From a checkpoint of a small transformer trained on Wikipedia.
Training: a variant of Muon for these matrices, 620M tokens, 6754 steps.
Each number is 200 + 20 x the weight over the matrix's rms, rounded and kept within 0 to 999. Layers, rows and columns count from 0.

# layer 5 MLP up, 2304x768, rms 0.077, rows 1239-1249, columns 320-383
221,184,148,230,201,204,204,194,173,203,211,207,192,236,157,207,207,170,168,247,217,176,198,185,227,194,194,186,215,220,172,209,184,225,250,196,197,214,198,215,215,211,160,216,214,213,203,173,190,197,193,232,199,208,192,196,220,205,189,167,192,198,223,211
213,169,182,200,177,195,193,229,226,163,202,218,213,192,204,208,161,180,230,186,223,219,195,216,183,207,208,200,198,209,191,223,171,234,187,156,195,213,212,193,212,179,181,166,213,191,181,169,186,223,182,195,216,232,202,211,243,193,199,207,214,205,179,187
203,193,219,177,209,196,217,210,224,189,221,194,211,230,242,212,177,187,194,241,178,219,201,189,191,205,198,198,200,211,194,174,188,249,200,239,196,162,196,221,187,211,207,227,173,225,216,187,179,219,224,212,198,234,243,165,230,181,223,215,196,204,181,189
223,207,189,191,219,198,177,193,171,207,206,179,190,213,209,204,207,197,196,209,234,186,190,197,231,217,239,185,202,196,199,184,208,209,200,203,206,158,177,187,169,206,211,208,180,153,196,225,206,225,222,224,177,205,226,198,200,200,203,191,182,211,199,170
208,206,241,182,157,193,219,187,223,210,198,203,203,181,222,189,184,185,185,220,206,207,183,221,183,199,203,217,222,199,205,171,218,211,199,248,192,239,203,202,221,207,211,183,205,206,206,143,236,195,181,210,200,171,197,197,227,158,216,182,216,202,189,189
225,203,193,188,184,202,220,200,186,224,221,229,191,214,234,186,221,179,196,157,202,174,214,213,225,200,214,242,236,233,209,215,214,177,175,200,205,212,255,216,182,196,176,225,177,197,200,232,201,214,182,232,210,211,196,183,211,224,242,174,226,204,206,209
211,222,249,200,172,209,205,246,189,186,217,232,195,218,201,214,192,194,225,235,211,185,180,192,221,194,176,214,211,174,210,208,205,200,174,187,218,197,227,167,164,206,209,184,197,193,201,193,210,199,193,233,185,176,213,204,234,230,228,209,193,212,166,197
209,194,186,240,198,205,219,224,185,209,210,168,203,193,204,204,201,220,196,207,191,211,196,214,224,209,189,186,226,218,182,210,208,192,216,175,203,208,234,220,199,196,216,209,196,195,215,192,204,198,183,196,218,206,173,208,183,226,179,213,204,213,192,204
182,191,198,193,151,206,219,222,235,186,196,156,161,225,214,229,180,199,212,191,217,215,203,199,192,178,185,197,189,208,238,180,213,213,221,226,199,231,203,206,191,235,199,215,207,231,223,190,222,189,188,195,206,226,209,209,185,195,197,204,185,198,165,225
202,196,160,203,193,202,228,179,192,193,233,183,205,194,202,186,200,180,199,200,205,205,150,196,234,203,203,216,182,226,226,174,226,226,190,201,221,221,179,220,209,192,231,205,186,196,196,218,224,202,220,233,193,198,200,231,250,193,198,180,226,169,190,194
225,248,200,221,213,218,232,191,160,205,184,201,207,187,164,162,206,217,170,188,183,223,197,188,204,226,203,205,183,184,168,199,216,184,229,185,184,172,193,226,188,226,221,222,202,248,184,221,207,200,222,221,203,207,164,210,180,168,158,182,210,205,187,187
# layer 5 MLP down (transposed), 2304x768, rms 0.0437, rows 1239-1249, columns 320-383
172,207,201,197,133,203,195,213,181,210,211,184,238,207,200,178,186,206,176,223,193,176,163,182,200,228,203,183,182,208,200,212,205,195,199,201,211,218,187,225,201,207,177,228,186,210,191,208,195,216,188,189,200,232,233,177,210,219,215,228,185,238,234,175
190,233,150,215,171,176,186,197,178,216,234,214,165,187,223,249,202,209,194,183,164,212,184,193,222,194,233,203,170,189,192,196,178,204,180,220,225,212,182,213,191,194,232,190,171,219,194,193,176,164,195,189,214,202,234,166,181,225,249,181,140,191,189,203
156,229,219,222,210,206,189,192,188,206,244,209,196,166,198,224,189,197,188,203,193,202,191,181,231,207,197,181,171,210,197,189,208,198,190,218,206,179,203,222,183,219,175,183,182,221,210,188,204,225,215,210,184,209,201,197,208,191,224,184,204,181,196,185
193,236,167,191,188,190,210,170,209,222,204,178,190,199,190,193,194,234,171,196,165,208,204,201,196,225,187,172,206,194,228,210,191,187,191,212,192,194,182,204,210,193,195,222,202,216,202,208,195,224,218,188,209,191,189,180,169,213,230,182,190,221,205,205
180,221,167,228,204,217,160,237,199,171,208,205,194,182,182,198,204,197,195,196,202,194,185,195,181,202,180,180,192,219,203,216,226,199,196,197,181,188,192,193,230,229,186,230,204,215,185,198,202,234,179,205,176,206,204,197,178,193,211,199,164,157,227,221
195,195,155,200,215,236,205,182,242,205,192,149,235,218,173,220,186,225,169,170,165,247,212,175,170,204,125,212,199,210,209,203,182,207,203,229,202,206,184,221,180,209,214,231,212,229,213,203,189,201,200,194,209,201,217,216,163,212,208,197,225,218,193,196
212,218,193,205,179,180,205,203,225,211,177,215,167,205,160,174,223,198,241,221,181,179,179,213,212,191,204,165,208,190,219,222,195,149,197,190,203,210,196,173,251,199,226,193,198,188,213,177,202,197,196,195,206,211,221,215,220,223,192,238,175,172,196,197
188,203,205,177,191,204,175,255,172,170,189,213,210,222,193,158,199,222,241,211,211,220,211,171,233,211,230,183,186,221,228,224,204,207,201,216,201,213,183,189,207,214,207,192,178,190,207,178,203,196,211,221,200,199,201,200,208,167,206,200,194,155,228,212
178,164,179,189,222,195,205,199,242,169,196,214,173,206,164,188,195,145,205,192,195,166,195,247,190,225,209,214,203,172,183,201,201,192,215,235,215,157,209,210,215,180,199,166,191,184,213,209,226,176,217,175,164,184,230,178,219,193,212,216,195,190,200,214
228,205,210,196,209,230,201,182,180,188,180,231,215,220,218,181,181,193,206,199,219,209,217,214,206,221,189,217,139,196,226,207,224,203,199,192,213,175,210,235,206,200,214,227,217,214,202,208,190,197,245,197,236,219,226,212,210,178,195,226,221,213,235,238
173,202,203,223,174,221,207,213,214,228,184,192,187,180,222,181,210,188,161,198,202,180,223,181,191,195,201,216,187,180,182,187,165,205,188,197,197,205,209,216,213,214,241,163,174,217,190,195,179,202,196,178,211,235,201,188,203,216,197,229,204,186,207,183